Weights of a small GPT-style language model, trained from scratch on English Wikipedia.
Size: 6 heads of 64, MLP 1536 GELU, 33.7M parameters.
Training: a variant of Adam for these matrices, 274M tokens, 4177 steps.
Each number is 50 + 10 x the weight over its row's rms, rounded and kept within 0 to 99. Layers, rows and columns count from 0. The size before them is the row's rms in percent of the matrix's.

# layer 7 attention key, 384x384, rms 0.0143, rows 64-127, columns 144-191
160:44 64 62 43 34 48 50 41 48 51 66 52 56 57 46 54 42 59 48 39 40 61 34 46 57 55 60 55 39 47 48 32 41 44 47 55 68 33 54 56 58 38 53 48 44 47 34 53
151:46 49 54 70 57 39 47 44 65 45 50 46 66 36 40 62 56 61 48 65 51 57 36 64 49 43 47 50 46 51 54 52 54 39 54 52 50 54 37 59 62 47 54 47 40 28 45 43
170:47 55 50 22 50 56 52 52 50 47 47 53 46 57 49 47 39 50 49 39 47 32 52 51 48 46 54 35 46 65 68 34 57 52 26 66 55 53 63 62 61 30 43 53 48 45 47 45
164:48 66 52 33 36 44 63 46 50 48 61 41 60 47 66 31 47 55 48 44 37 43 55 48 51 50 37 63 62 44 41 45 44 30 66 48 45 57 54 58 71 51 47 61 47 40 55 43
165:53 63 53 46 43 54 59 75 56 47 46 56 47 39 42 58 58 46 47 53 63 47 53 63 44 52 55 39 47 51 66 44 58 46 13 60 46 55 65 56 76 26 63 53 36 50 58 50
202:42 58 40 41 38 36 44 49 39 66 47 49 52 57 46 48 45 65 51 42 53 63 52 44 62 50 59 52 48 38 38 55 40 32 60 52 44 41 60 41 44 64 39 38 60 51 44 47
181:43 44 61 75 49 58 52 47 42 58 51 44 30 57 53 47 55 66 45 46 60 54 53 41 59 44 62 49 44 48 43 51 65 48 35 59 77 55 39 41 32 47 56 47 48 72 31 65
154:62 42 58 49 52 63 45 58 44 47 56 55 56 51 33 61 53 38 62 63 52 62 40 50 62 45 54 50 44 60 62 51 53 72 54 47 57 47 52 51 43 35 68 44 41 57 40 78
150:50 58 45 53 61 48 37 35 52 40 42 43 61 36 55 40 52 50 45 70 60 53 50 55 45 35 33 55 46 41 35 70 46 44 61 53 36 66 48 55 28 78 35 49 50 44 52 44
189:55 56 57 45 47 38 53 60 61 53 50 51 50 42 56 51 49 63 48 24 42 46 69 65 49 46 48 35 46 35 40 41 39 34 50 40 37 58 56 66 51 45 60 51 55 54 71 42
159:58 58 43 40 43 58 54 57 38 57 45 52 38 44 73 41 49 47 35 68 40 55 50 53 53 46 50 58 68 47 47 52 45 57 42 43 40 47 52 49 67 49 47 37 43 48 46 58
161:53 47 57 48 47 57 52 57 39 43 68 60 66 51 59 51 27 46 47 39 52 41 59 50 53 55 59 44 47 63 59 48 61 39 56 50 70 40 47 48 69 36 46 55 48 46 57 55
156:39 46 49 59 74 52 43 64 49 42 39 45 58 64 61 41 47 66 43 48 39 58 55 59 57 37 46 38 43 65 57 51 51 57 37 36 63 52 58 55 35 40 70 52 60 52 48 57
165:42 58 52 41 30 40 69 50 38 64 63 61 46 62 62 44 37 56 63 49 51 51 59 32 45 67 66 53 48 47 52 40 43 32 68 49 71 43 41 49 45 60 47 49 46 57 48 53
172:51 31 44 52 66 59 45 46 41 53 55 43 41 48 43 47 62 48 45 56 35 53 44 52 61 50 46 52 57 54 53 57 43 54 57 46 36 40 35 41 55 43 61 43 64 44 34 52
108:35 64 53 48 54 47 62 62 43 54 56 54 61 57 65 65 51 54 47 43 62 56 62 59 49 53 64 38 49 56 56 52 43 39 22 45 56 40 47 49 72 51 60 50 55 50 57 57
130:50 41 39 72 44 48 56 64 58 45 42 63 47 57 53 68 44 36 59 42 55 52 53 47 54 59 54 52 52 40 58 49 42 44 33 39 49 42 56 50 58 49 61 50 55 52 53 46
135:44 38 56 59 48 47 53 45 48 49 47 52 53 40 40 62 65 54 53 60 74 44 56 70 43 53 61 38 58 46 64 47 44 24 38 58 48 49 42 58 71 50 48 51 35 53 57 57
166:59 35 65 52 71 60 59 72 47 53 45 42 30 39 54 41 62 49 44 65 62 48 69 63 48 54 58 40 61 46 36 59 62 63 71 44 51 58 39 57 60 45 60 42 41 58 53 62
182:52 37 67 60 56 54 32 33 44 50 58 42 59 46 47 63 53 58 41 39 40 60 51 62 70 34 57 56 49 51 27 55 49 39 75 54 54 58 41 67 48 43 44 44 53 45 35 53
170:56 66 33 42 64 56 47 38 55 46 51 33 49 60 49 43 49 46 50 61 54 52 50 53 49 33 25 63 31 45 36 64 49 52 55 49 45 73 48 39 34 73 44 37 64 38 31 56
147:46 51 63 53 58 49 56 47 70 54 59 46 58 40 34 57 66 59 65 38 41 38 56 70 40 46 51 40 37 55 65 40 60 39 23 56 62 58 40 62 47 36 64 51 50 58 50 52
117:55 34 56 59 33 44 40 42 49 48 60 55 49 41 61 42 36 47 59 53 41 54 52 48 59 49 47 56 63 28 45 50 42 42 63 49 71 50 50 59 21 44 55 48 45 61 52 44
156:60 50 49 61 52 63 30 36 62 53 62 53 56 26 46 52 46 41 58 58 41 75 40 60 54 37 43 53 39 40 55 46 48 46 50 42 52 51 43 49 25 64 47 35 42 53 40 51
148:44 42 39 23 56 41 37 43 39 61 42 47 40 58 48 48 35 60 53 42 49 32 46 37 55 44 41 46 43 47 47 42 50 37 70 57 50 59 64 42 43 56 26 53 57 39 46 37
124:51 63 53 54 64 50 58 41 50 42 49 40 52 55 39 50 59 55 42 68 59 41 42 52 46 56 46 44 46 70 59 49 61 51 34 68 46 47 44 57 77 52 38 45 39 46 57 47
148:51 48 51 47 64 60 61 58 41 55 49 52 48 54 65 41 49 52 45 60 59 54 57 43 38 62 64 34 59 68 56 51 69 72 24 47 56 37 45 48 69 43 50 52 43 60 62 51
155:46 19 59 45 59 54 33 45 53 40 47 55 58 32 45 63 39 39 51 56 42 40 37 53 52 43 42 49 56 52 66 48 44 56 62 41 54 47 55 45 34 42 55 55 53 38 50 61
190:55 43 47 53 47 51 44 44 53 44 55 59 55 26 42 44 40 41 64 78 61 48 37 47 45 55 41 44 54 54 72 36 42 37 51 44 59 45 42 52 50 61 49 43 35 51 58 48
167:46 54 43 55 39 45 59 53 66 70 49 50 33 54 41 52 54 48 68 39 42 42 46 30 41 57 41 58 42 33 54 42 59 58 40 50 47 55 50 34 30 61 53 52 59 62 49 45
177:52 51 69 48 56 50 51 53 53 43 46 44 47 47 59 44 67 47 34 54 43 50 55 52 48 50 56 52 49 65 31 49 56 86 66 49 43 38 36 58 67 36 52 47 42 57 48 53
125:40 46 53 44 45 44 64 36 46 56 52 48 48 41 44 53 54 49 40 62 55 45 54 42 31 60 52 44 56 53 57 39 47 45 55 62 40 51 34 49 68 62 39 52 29 59 58 49
149:51 45 57 49 53 58 65 35 46 54 61 44 36 47 47 46 54 64 46 57 56 54 47 47 55 58 62 59 49 43 38 47 51 53 81 58 64 45 29 47 67 58 46 48 40 62 36 60
198:40 34 49 46 46 50 49 41 41 53 46 54 37 42 67 40 47 42 55 52 59 48 67 63 52 35 53 47 59 47 53 60 49 27 50 41 54 70 41 40 52 63 49 42 58 60 52 52
162:60 62 42 30 62 65 57 54 46 48 51 45 42 39 53 51 54 32 42 74 51 71 37 49 33 50 50 47 52 61 42 50 46 79 47 41 41 45 43 39 60 69 45 39 45 59 48 59
180:47 46 57 52 45 54 51 50 40 47 55 58 55 37 41 40 46 40 30 58 56 57 55 29 47 65 47 57 57 59 52 60 57 52 73 55 45 49 43 47 51 56 32 58 33 57 58 43
136:41 48 47 72 35 44 61 55 61 51 55 58 36 51 71 48 53 51 36 45 36 59 55 54 43 61 53 59 62 36 33 52 52 49 59 38 51 49 38 45 40 52 61 36 56 55 49 48
191:51 67 35 51 40 46 46 43 46 50 61 43 59 59 60 33 49 48 53 45 41 51 30 37 62 58 46 53 43 52 43 49 54 60 35 51 31 54 56 42 34 66 50 50 61 38 63 42
147:42 53 47 37 51 47 49 39 37 59 57 45 51 44 50 43 46 56 44 38 53 47 56 35 52 38 59 35 49 62 50 50 51 49 31 54 47 54 61 48 31 57 40 61 54 63 49 56
166:50 65 52 56 40 53 50 47 40 53 50 48 45 63 63 53 53 42 47 45 66 65 55 45 51 46 61 49 42 55 25 58 56 53 36 54 61 55 48 44 35 64 44 40 59 68 40 61
150:42 53 47 74 50 35 42 41 42 61 69 40 56 54 67 34 33 62 48 54 58 66 43 35 70 60 60 54 56 52 25 62 59 55 72 41 60 39 47 41 40 57 49 44 49 46 49 37
190:55 34 73 42 44 55 48 34 50 36 39 51 57 28 51 64 40 45 57 64 72 43 51 53 34 34 51 50 59 64 56 58 48 36 60 52 56 48 40 61 51 55 24 50 37 49 44 49
168:54 44 60 50 32 57 57 50 43 44 49 58 41 58 54 65 45 44 37 44 56 59 57 42 62 36 48 65 54 40 41 53 44 39 73 56 51 54 45 39 55 48 41 42 56 50 32 65
158:47 62 55 48 58 54 62 39 33 51 58 44 42 57 63 34 40 44 47 71 74 55 47 30 45 58 58 49 53 66 49 58 66 65 38 50 73 42 43 38 54 57 37 48 48 62 44 56
126:47 40 58 51 50 47 62 55 50 48 67 45 39 42 46 46 57 57 52 42 53 47 58 65 58 59 60 46 59 45 48 50 45 34 75 49 45 45 34 65 71 49 60 47 54 54 57 55
144:44 55 57 37 55 41 50 34 59 51 64 39 54 41 31 49 55 56 60 39 47 40 65 50 52 48 52 56 42 43 44 53 45 34 65 67 41 62 39 56 41 64 24 55 44 45 46 37
148:53 54 45 35 68 52 53 50 36 45 48 39 56 57 42 60 59 48 30 35 51 51 68 50 49 47 55 50 46 59 46 72 52 57 58 50 28 61 46 42 60 50 47 55 64 52 52 58
117:56 48 52 60 31 50 30 48 46 44 46 63 70 52 57 47 42 48 50 46 41 49 55 42 46 44 36 52 59 53 56 61 45 37 39 41 51 36 55 55 15 52 52 52 61 52 47 44
167:63 50 49 59 54 55 52 65 58 60 47 50 51 53 43 80 66 46 65 33 59 60 55 74 57 40 53 35 38 38 50 51 44 36 41 43 40 53 49 47 59 38 66 37 57 41 44 63
123:35 43 53 73 51 41 48 49 50 53 46 50 36 46 54 45 41 66 36 34 58 44 73 45 51 66 53 47 59 45 40 54 63 35 55 59 53 61 49 56 65 41 46 60 55 54 56 30
153:51 34 54 50 64 51 50 45 65 49 46 49 51 37 38 61 58 37 55 73 67 35 53 69 32 44 42 44 58 64 58 62 51 40 66 47 41 51 30 52 68 63 44 44 47 42 55 46
131:60 51 60 28 60 62 59 58 56 50 48 45 45 50 40 72 72 47 47 40 41 37 55 71 42 45 55 44 51 53 51 43 41 57 43 52 39 51 37 67 68 35 56 42 50 51 44 72
164:45 47 38 36 33 39 47 57 58 49 38 62 42 66 44 51 38 46 57 39 34 35 52 39 57 50 39 53 52 41 52 35 39 49 58 57 38 41 55 50 60 51 49 48 60 53 48 38
156:40 30 40 30 60 43 42 56 57 36 40 53 61 41 24 61 39 54 47 38 49 22 57 43 45 45 41 46 50 44 68 49 44 21 65 53 36 53 54 46 65 51 33 68 60 37 61 38
144:49 34 72 61 51 53 58 61 58 44 42 53 54 54 63 45 52 55 61 49 41 61 46 47 49 64 60 47 60 57 46 45 55 82 45 37 78 31 53 58 38 32 70 57 38 58 48 63
115:55 42 58 62 71 67 32 41 61 42 39 45 55 43 45 51 67 51 55 49 39 62 43 58 53 33 41 44 41 61 41 54 57 63 21 51 59 57 55 57 24 48 53 49 50 54 40 52
145:41 47 56 53 60 25 46 54 48 58 45 45 54 57 39 54 51 68 54 38 60 35 57 41 56 63 60 50 55 62 49 52 59 45 56 60 51 42 53 53 61 46 36 54 54 45 59 23
158:52 49 55 42 29 62 40 52 51 33 47 61 56 37 67 61 39 25 36 57 69 41 45 53 44 47 43 38 51 57 47 62 43 39 35 51 38 42 53 51 50 46 38 45 49 39 57 44
127:48 65 44 55 40 44 51 53 52 55 41 53 48 69 49 71 42 61 44 37 57 53 52 37 51 57 58 57 42 42 48 50 51 45 53 56 52 40 48 45 63 46 47 49 58 48 32 47
175:56 56 51 60 48 64 48 44 49 59 65 54 39 59 48 36 72 47 60 38 40 64 47 47 59 64 61 48 46 53 39 47 51 78 38 40 47 39 46 46 22 56 56 49 53 66 44 62
154:59 52 50 42 40 47 44 60 58 40 45 57 66 44 50 59 54 39 41 51 33 51 39 53 36 52 40 49 56 57 54 49 33 69 43 44 31 39 60 50 52 41 48 53 48 40 64 44
118:53 38 51 30 59 62 58 47 41 36 44 56 42 46 27 59 57 40 40 47 62 39 61 45 39 52 51 48 51 68 65 52 52 59 65 60 49 45 40 55 77 50 33 60 46 64 61 53
166:50 54 33 45 57 48 62 55 38 52 54 54 38 67 49 36 64 51 40 57 51 45 62 37 48 63 31 60 62 45 48 61 48 58 75 51 18 55 43 35 54 67 49 57 63 51 57 51
144:45 60 31 60 25 44 45 35 50 63 48 47 39 53 57 48 41 57 48 67 41 58 37 44 57 49 52 65 50 41 48 51 46 39 65 63 59 48 42 42 70 54 40 36 46 42 42 42
# layer 7 attention query, 384x384, rms 0.0157, rows 65-127, columns 144-191
159:56 60 56 56 50 43 35 34 48 45 64 37 75 55 55 62 43 47 61 48 59 66 45 53 49 56 47 53 40 49 56 30 54 49 53 50 48 47 36 47 55 51 51 50 56 39 41 50
176:52 57 45 48 51 64 53 48 45 45 62 62 60 54 62 37 55 52 49 55 35 45 54 52 49 51 43 37 39 48 52 41 35 42 48 67 44 72 53 55 61 53 57 59 41 54 59 39
165:52 63 55 41 36 37 37 42 53 34 57 49 59 40 70 60 31 45 26 39 32 41 53 48 61 57 54 62 46 44 54 36 65 44 59 54 48 42 44 57 62 63 54 38 62 52 51 51
153:57 49 50 61 42 51 43 50 34 51 55 60 74 48 48 43 48 36 44 66 58 37 57 59 44 66 59 49 37 37 56 43 51 39 55 68 49 69 43 54 66 46 61 74 41 34 55 38
158:53 50 56 33 43 52 59 45 43 55 46 39 30 55 42 73 48 63 43 38 49 52 33 46 54 36 53 47 44 41 52 70 38 50 54 60 48 42 70 49 48 42 45 57 43 48 47 58
148:48 42 49 53 56 56 57 44 77 48 39 42 32 59 27 54 55 62 58 49 49 63 53 57 50 57 68 45 50 51 36 63 41 42 46 58 52 42 50 59 39 58 50 49 41 58 37 52
150:60 45 45 48 55 59 42 54 39 51 46 67 60 46 28 46 65 26 69 64 50 62 44 55 41 46 59 53 54 52 44 31 49 52 46 47 64 55 51 37 54 38 75 71 51 35 52 55
166:43 56 49 34 56 47 48 46 50 48 51 17 43 40 42 48 55 25 52 51 68 59 59 52 50 43 44 62 52 56 54 39 70 39 48 55 49 43 59 38 60 57 31 44 56 38 56 52
170:60 59 50 51 33 50 43 49 35 66 56 33 73 34 66 58 41 52 28 30 41 32 52 58 40 49 58 50 61 45 44 48 42 47 54 32 40 58 54 63 57 55 40 56 44 55 49 55
175:39 41 53 37 39 46 43 52 52 63 45 73 39 58 62 55 43 40 51 66 51 35 46 53 53 46 52 57 48 42 53 53 50 55 59 49 46 40 55 43 58 45 55 39 56 46 57 42
167:31 54 53 62 46 48 53 55 46 52 43 79 67 49 59 53 45 46 44 40 37 46 53 44 57 61 46 39 61 64 56 47 49 50 50 53 58 52 54 52 42 57 48 40 51 54 54 48
164:45 43 49 51 75 49 66 50 71 42 60 47 58 52 47 45 46 51 32 37 47 61 61 58 45 54 48 39 46 48 29 45 31 55 45 35 56 60 60 37 53 48 59 54 47 65 38 55
160:57 71 48 48 26 50 49 37 48 58 58 42 38 54 66 61 45 78 51 33 38 50 48 52 58 45 56 36 50 47 54 70 48 45 43 66 56 56 59 53 39 56 60 36 46 67 53 56
163:36 30 57 42 70 51 58 52 59 53 43 65 37 56 46 42 51 51 52 64 39 60 46 45 53 40 40 58 50 41 46 55 47 58 52 37 54 55 52 51 43 37 56 35 60 51 43 53
157:53 47 51 48 44 39 71 54 43 70 52 66 51 60 40 63 41 67 34 44 47 59 52 60 53 63 56 43 43 38 54 56 30 58 56 57 51 46 61 36 50 47 47 39 47 50 31 53
151:56 34 59 65 24 38 38 58 62 53 55 87 53 48 58 52 44 52 51 54 55 44 34 56 55 69 48 50 49 40 51 55 43 52 54 45 49 54 42 46 49 44 57 56 55 49 52 43
158:55 42 61 48 47 48 61 43 43 74 44 52 51 53 40 64 43 63 70 47 55 51 69 66 39 52 62 49 51 39 58 74 38 46 54 59 41 52 29 42 53 50 47 64 48 51 44 52
167:42 48 47 56 60 56 54 46 44 65 42 26 50 53 37 34 57 40 46 56 62 39 76 56 42 43 62 56 54 45 39 57 49 50 54 34 56 51 55 40 47 46 46 56 48 51 44 52
173:43 42 56 60 60 43 39 46 54 41 45 41 65 47 28 59 44 45 41 39 34 57 54 55 63 23 51 55 56 52 51 30 53 58 52 40 50 46 64 59 46 40 47 30 61 45 43 56
160:41 49 44 40 54 48 46 42 62 46 52 13 25 52 57 52 59 38 62 53 52 57 39 62 55 34 43 52 54 66 56 55 39 48 44 53 39 47 66 44 55 60 40 31 58 42 60 52
156:64 60 52 62 59 64 49 51 40 40 59 30 65 49 51 50 55 72 53 35 48 62 74 67 43 57 64 44 39 51 43 39 37 46 43 59 48 65 37 61 53 48 54 45 41 65 32 52
149:55 48 47 66 33 53 30 50 56 57 49 48 47 42 58 41 50 48 49 45 61 40 44 59 58 53 58 47 59 48 42 50 66 43 44 29 59 60 45 56 44 48 53 47 56 50 56 45
160:40 46 53 56 43 54 36 45 48 67 58 43 52 51 45 64 56 47 69 45 63 44 20 65 49 33 52 43 42 58 49 41 36 47 42 43 48 39 47 50 50 47 37 42 48 45 48 61
162:39 48 49 39 57 56 62 50 58 45 50 58 32 63 51 40 50 70 42 40 34 47 43 47 58 48 40 40 30 47 56 63 35 47 47 54 47 44 66 61 43 52 36 43 44 68 57 42
152:46 55 50 50 65 47 61 54 57 38 56 43 55 49 47 44 47 48 57 59 50 60 65 36 47 65 57 64 51 51 67 40 66 57 51 61 45 54 44 43 59 48 51 47 58 47 46 49
160:32 49 55 53 51 56 74 59 55 67 50 67 45 61 50 34 52 62 39 53 59 45 67 42 48 66 60 42 49 45 47 51 39 53 51 51 46 41 40 47 55 53 41 51 41 62 34 49
157:37 39 43 52 64 55 42 51 47 50 44 81 55 63 47 36 61 46 64 66 50 50 45 60 42 40 33 43 54 54 54 62 37 46 48 33 59 50 45 53 42 40 55 61 55 48 62 40
167:44 54 53 51 48 47 44 42 55 67 59 41 45 51 61 43 52 46 77 54 63 41 49 62 44 51 49 47 40 53 57 54 49 33 49 51 54 45 33 42 48 59 40 58 43 40 61 50
156:55 52 42 53 38 57 53 56 54 38 46 50 23 61 60 43 56 70 59 42 58 42 45 53 44 67 50 49 49 56 50 79 44 55 43 52 48 43 37 61 41 52 45 43 40 61 45 46
163:44 56 61 55 55 54 50 58 51 41 46 41 58 44 39 50 40 44 52 57 48 58 61 32 59 39 59 65 58 58 39 27 71 64 53 36 53 45 57 50 54 56 52 43 48 54 35 42
152:49 54 54 42 48 52 56 44 43 67 52 54 39 59 42 51 41 77 61 57 49 45 59 48 44 44 50 67 53 47 61 52 54 51 58 66 47 38 27 60 54 57 34 46 42 65 40 58
148:60 46 48 49 57 45 49 32 61 57 48 35 28 49 46 38 51 56 69 58 41 64 48 48 53 41 60 59 49 51 43 48 56 53 52 51 56 40 38 56 42 62 49 35 57 53 39 70
159:50 41 50 50 58 53 68 59 61 61 56 39 33 62 60 43 46 63 50 50 59 35 71 75 59 53 40 51 43 46 56 58 31 37 47 55 43 52 50 43 42 47 30 28 55 59 49 43
170:34 36 46 45 57 45 51 48 46 76 54 51 25 57 39 42 53 40 55 78 63 46 40 46 57 27 48 59 44 57 53 41 42 59 59 41 52 34 53 36 62 48 38 50 42 47 54 56
153:35 49 51 48 52 49 48 55 33 45 43 58 57 40 21 53 49 31 40 57 55 36 51 25 58 56 47 62 61 51 51 40 78 40 54 58 61 35 52 49 47 51 60 69 55 38 54 60
161:55 49 46 65 34 32 41 46 58 58 48 44 45 56 68 54 36 59 39 56 65 42 31 50 66 49 51 62 70 46 46 70 52 60 54 30 47 49 48 46 46 55 51 45 66 48 52 51
168:63 64 31 36 34 42 43 36 65 45 55 49 38 47 70 49 43 40 42 40 45 46 31 39 55 57 35 72 67 44 57 42 66 57 48 46 46 44 42 50 55 61 41 45 54 38 52 50
162:41 51 57 28 47 64 52 47 54 46 39 54 34 68 28 52 53 55 39 41 43 45 60 50 42 52 46 48 57 41 37 67 34 41 52 69 58 40 59 56 49 54 46 62 30 51 42 50
152:62 47 57 54 39 60 59 61 51 56 47 37 38 46 32 60 58 53 47 47 59 64 57 43 63 46 60 56 59 54 47 48 61 50 45 63 53 35 62 44 42 48 47 46 39 46 39 54
163:45 62 51 55 40 47 46 49 63 41 40 38 49 57 54 40 47 52 41 42 63 64 39 26 64 65 53 57 59 49 50 41 80 55 47 39 63 33 56 60 37 47 40 41 56 35 41 51
167:48 52 66 44 47 62 54 51 56 49 63 57 63 51 47 61 51 43 53 54 54 55 69 50 55 36 51 38 33 61 45 30 50 41 47 72 45 35 40 43 51 55 31 55 44 56 54 36
165:61 33 49 40 37 44 43 37 67 44 49 67 44 50 52 72 45 29 72 60 35 42 46 51 57 39 52 55 56 60 53 49 49 51 51 62 48 40 60 51 40 52 60 43 59 48 57 42
147:37 51 50 43 50 55 69 52 70 54 49 50 27 60 35 40 56 61 47 63 62 61 58 33 59 61 58 48 48 55 46 51 57 44 48 75 56 29 48 38 45 62 42 49 39 49 49 45
162:65 46 49 46 46 40 52 27 59 61 51 22 43 34 48 38 39 57 49 51 46 44 60 58 37 51 70 63 50 36 47 58 50 47 58 40 56 58 40 47 47 62 41 48 58 53 40 57
165:59 68 47 43 56 59 41 42 29 38 48 12 56 48 42 50 55 51 54 37 32 47 52 51 46 42 55 46 54 62 53 40 62 52 45 60 51 59 60 65 55 55 43 38 50 53 54 63
152:45 45 43 31 67 53 63 56 35 46 43 53 54 50 20 48 48 35 34 55 39 54 54 36 52 42 38 60 61 49 42 39 43 68 54 52 48 46 71 47 54 48 51 53 46 42 38 61
157:42 47 60 43 51 52 53 59 44 45 48 72 70 35 46 83 52 35 48 36 41 56 44 51 53 42 46 39 62 58 46 41 51 50 41 49 44 53 47 44 55 35 66 57 46 49 58 51
161:59 41 59 53 36 49 51 44 41 52 62 48 63 51 44 69 48 55 60 42 49 52 56 61 37 54 57 52 54 43 60 58 26 53 49 48 39 56 54 53 49 47 50 55 52 53 41 53
176:37 50 56 64 54 44 58 53 65 42 48 39 71 48 41 44 41 56 23 34 49 42 70 39 64 65 54 48 54 38 44 56 52 43 59 54 49 49 44 63 43 48 41 50 47 53 44 51
153:36 53 60 58 63 49 54 52 47 52 52 32 51 51 52 46 48 59 58 60 69 55 65 58 44 48 46 56 32 55 62 45 49 47 51 51 46 46 48 37 45 46 33 38 53 50 48 43
158:65 42 43 48 53 47 52 41 34 64 55 51 45 54 45 46 46 61 51 62 31 46 52 69 32 29 54 51 60 46 45 47 35 71 57 38 38 64 46 40 62 53 46 48 50 63 50 53
162:62 45 52 51 37 48 48 55 59 46 46 79 34 44 68 51 47 59 57 48 45 48 39 43 52 59 54 64 32 41 57 58 50 52 55 48 51 59 56 49 45 56 50 43 47 59 54 37
159:40 45 52 42 68 44 53 45 45 39 45 72 59 53 54 52 45 46 37 41 27 43 50 51 49 59 25 51 33 44 53 68 35 45 53 58 48 54 56 47 49 58 50 61 46 47 58 53
164:53 59 44 63 54 59 54 59 58 54 54 56 57 53 56 34 52 59 42 56 58 67 47 44 42 53 67 34 42 49 32 51 51 58 43 27 60 51 38 40 46 51 70 63 54 65 45 47
152:31 39 55 61 74 62 48 61 66 36 55 27 48 43 23 53 56 42 41 39 50 59 48 60 55 36 58 44 41 59 35 45 35 41 37 31 38 47 58 48 56 41 56 53 50 62 37 49
155:45 64 45 51 61 53 60 51 53 37 44 39 52 54 45 40 42 66 35 36 47 48 53 34 47 62 44 44 51 45 59 61 57 64 49 55 45 52 66 57 42 46 41 48 51 48 46 47
148:45 45 60 55 32 44 49 58 35 63 52 72 69 41 47 60 54 30 38 65 46 41 49 42 55 48 38 57 60 51 63 37 67 36 52 56 46 41 43 44 54 60 39 73 48 37 63 39
164:51 54 63 47 43 44 66 51 40 45 45 72 52 62 49 72 42 67 40 48 53 76 36 33 56 52 56 46 38 50 53 55 53 68 50 76 55 43 60 43 40 57 55 47 35 49 43 42
154:50 45 43 42 53 47 48 51 58 47 43 32 37 35 29 54 50 51 50 42 46 60 38 43 45 50 62 57 60 50 38 54 43 57 46 39 50 47 52 50 54 49 60 47 51 51 47 61
145:50 51 53 53 48 46 39 54 23 53 47 79 70 44 52 66 46 44 43 57 45 45 33 46 40 35 43 52 66 55 53 40 59 65 56 31 45 49 44 50 62 38 60 70 48 49 63 48
156:41 34 44 48 75 41 64 54 51 46 48 66 45 41 19 43 46 45 42 66 29 34 53 47 54 46 40 65 52 54 46 41 41 50 59 59 41 50 49 36 48 50 43 63 51 56 56 65
143:54 36 47 40 62 50 68 59 45 46 39 46 41 28 38 35 48 24 51 54 56 50 58 36 49 54 49 77 60 48 53 48 63 52 58 43 54 48 54 53 50 48 48 53 50 48 50 59
163:40 52 61 47 38 38 48 45 56 38 54 51 29 60 58 58 33 60 60 62 66 59 36 43 66 58 52 59 29 42 65 54 58 39 54 64 54 45 57 48 43 59 55 38 54 39 50 42
# layer 7 attention value, 384x384, rms 0.00987, rows 64-72, columns 144-191
135:63 47 57 44 49 58 55 59 45 47 58 45 51 50 59 54 54 42 54 48 65 40 51 38 45 51 34 45 43 50 47 48 55 54 45 47 47 41 31 61 50 55 39 36 53 62 55 56
124:19 43 52 55 70 43 48 52 53 58 38 52 60 39 39 41 37 52 46 52 46 45 69 54 71 48 45 45 61 49 54 30 59 41 45 62 58 54 58 60 47 46 46 57 46 37 51 26
131:70 58 49 46 56 46 27 59 37 39 43 65 48 40 44 56 50 52 46 45 41 54 58 51 60 62 63 36 71 60 59 56 69 59 48 48 47 46 42 59 48 56 50 49 41 60 49 36
136:61 40 56 47 43 63 73 61 68 44 61 53 43 38 42 46 58 31 61 50 54 62 40 33 47 42 49 48 51 46 48 42 44 58 51 43 62 42 52 43 56 37 55 34 44 57 41 48
128:54 56 42 47 38 62 54 55 52 59 61 64 46 56 45 67 61 44 48 45 43 52 39 57 53 82 43 43 26 51 34 64 52 62 53 63 57 34 28 46 51 53 52 65 29 57 51 46
118:58 50 47 46 50 48 44 55 56 36 48 55 62 55 40 46 42 54 38 52 45 66 38 37 52 52 58 41 56 50 44 34 48 49 49 45 43 47 67 41 51 64 66 34 57 40 24 54
137:58 46 62 43 52 43 46 39 46 36 75 57 62 62 66 32 38 48 46 47 63 61 42 52 45 42 49 39 50 41 43 67 51 44 57 30 51 41 52 37 44 48 43 49 55 40 48 57
120:49 55 42 48 40 53 53 66 53 79 49 44 37 53 32 60 61 63 44 45 36 41 32 49 58 46 52 49 37 57 53 63 64 52 48 48 51 58 21 33 55 56 52 46 41 50 50 69
129:31 52 63 41 50 52 59 59 65 53 39 44 52 38 43 51 58 38 39 55 53 50 61 51 42 68 59 49 60 55 63 53 55 52 48 46 50 64 57 53 55 47 54 51 46 62 59 55
# layer 7 attention output (transposed), 384x384, rms 0.0199, rows 64-72, columns 144-191
128:47 56 52 42 53 40 55 50 47 58 47 36 20 46 47 61 57 48 50 51 48 34 55 46 44 54 57 53 61 46 48 63 60 50 38 50 41 48 46 43 51 48 30 57 52 63 38 53
119:20 53 57 44 40 51 50 60 58 63 58 57 43 53 37 56 48 65 38 34 45 50 56 52 48 53 41 41 36 52 42 50 47 26 47 65 58 58 58 64 48 42 50 41 43 58 55 42
125:35 41 44 55 65 63 55 52 30 71 38 54 70 54 27 50 47 60 48 59 66 54 64 34 46 54 52 42 49 42 28 63 43 57 49 30 48 45 50 52 56 41 53 47 44 44 65 58
124:51 34 55 55 52 49 43 59 63 55 48 48 27 48 49 53 56 36 74 84 57 51 49 56 47 54 58 45 42 58 48 49 37 66 56 36 52 51 46 39 53 53 57 50 57 40 47 35
124:65 51 50 50 41 47 47 45 43 43 32 32 55 53 48 55 51 68 54 49 48 56 53 34 50 48 62 51 46 50 43 57 71 54 40 59 70 48 49 38 43 58 57 50 57 42 39 35
110:47 26 49 49 58 50 43 61 55 58 56 55 39 50 63 43 47 40 62 81 62 60 39 47 56 43 46 48 50 47 56 40 32 47 60 46 42 42 41 52 44 35 67 57 62 43 37 41
131:54 33 51 51 41 51 50 55 60 46 50 59 50 47 61 49 58 30 47 39 43 42 58 41 68 56 48 46 57 60 60 44 42 47 58 43 50 50 55 45 48 44 51 57 67 45 45 46
111:74 58 52 31 59 52 62 37 65 20 56 35 55 60 56 40 45 58 57 47 47 73 57 55 51 57 45 55 44 45 54 58 55 52 30 64 42 45 40 49 39 50 48 50 52 38 37 42
119:63 33 48 67 34 54 51 60 42 55 50 67 62 42 50 28 44 40 74 54 46 42 61 53 34 53 55 43 54 52 51 39 35 48 38 50 60 50 48 52 32 58 55 57 42 44 57 53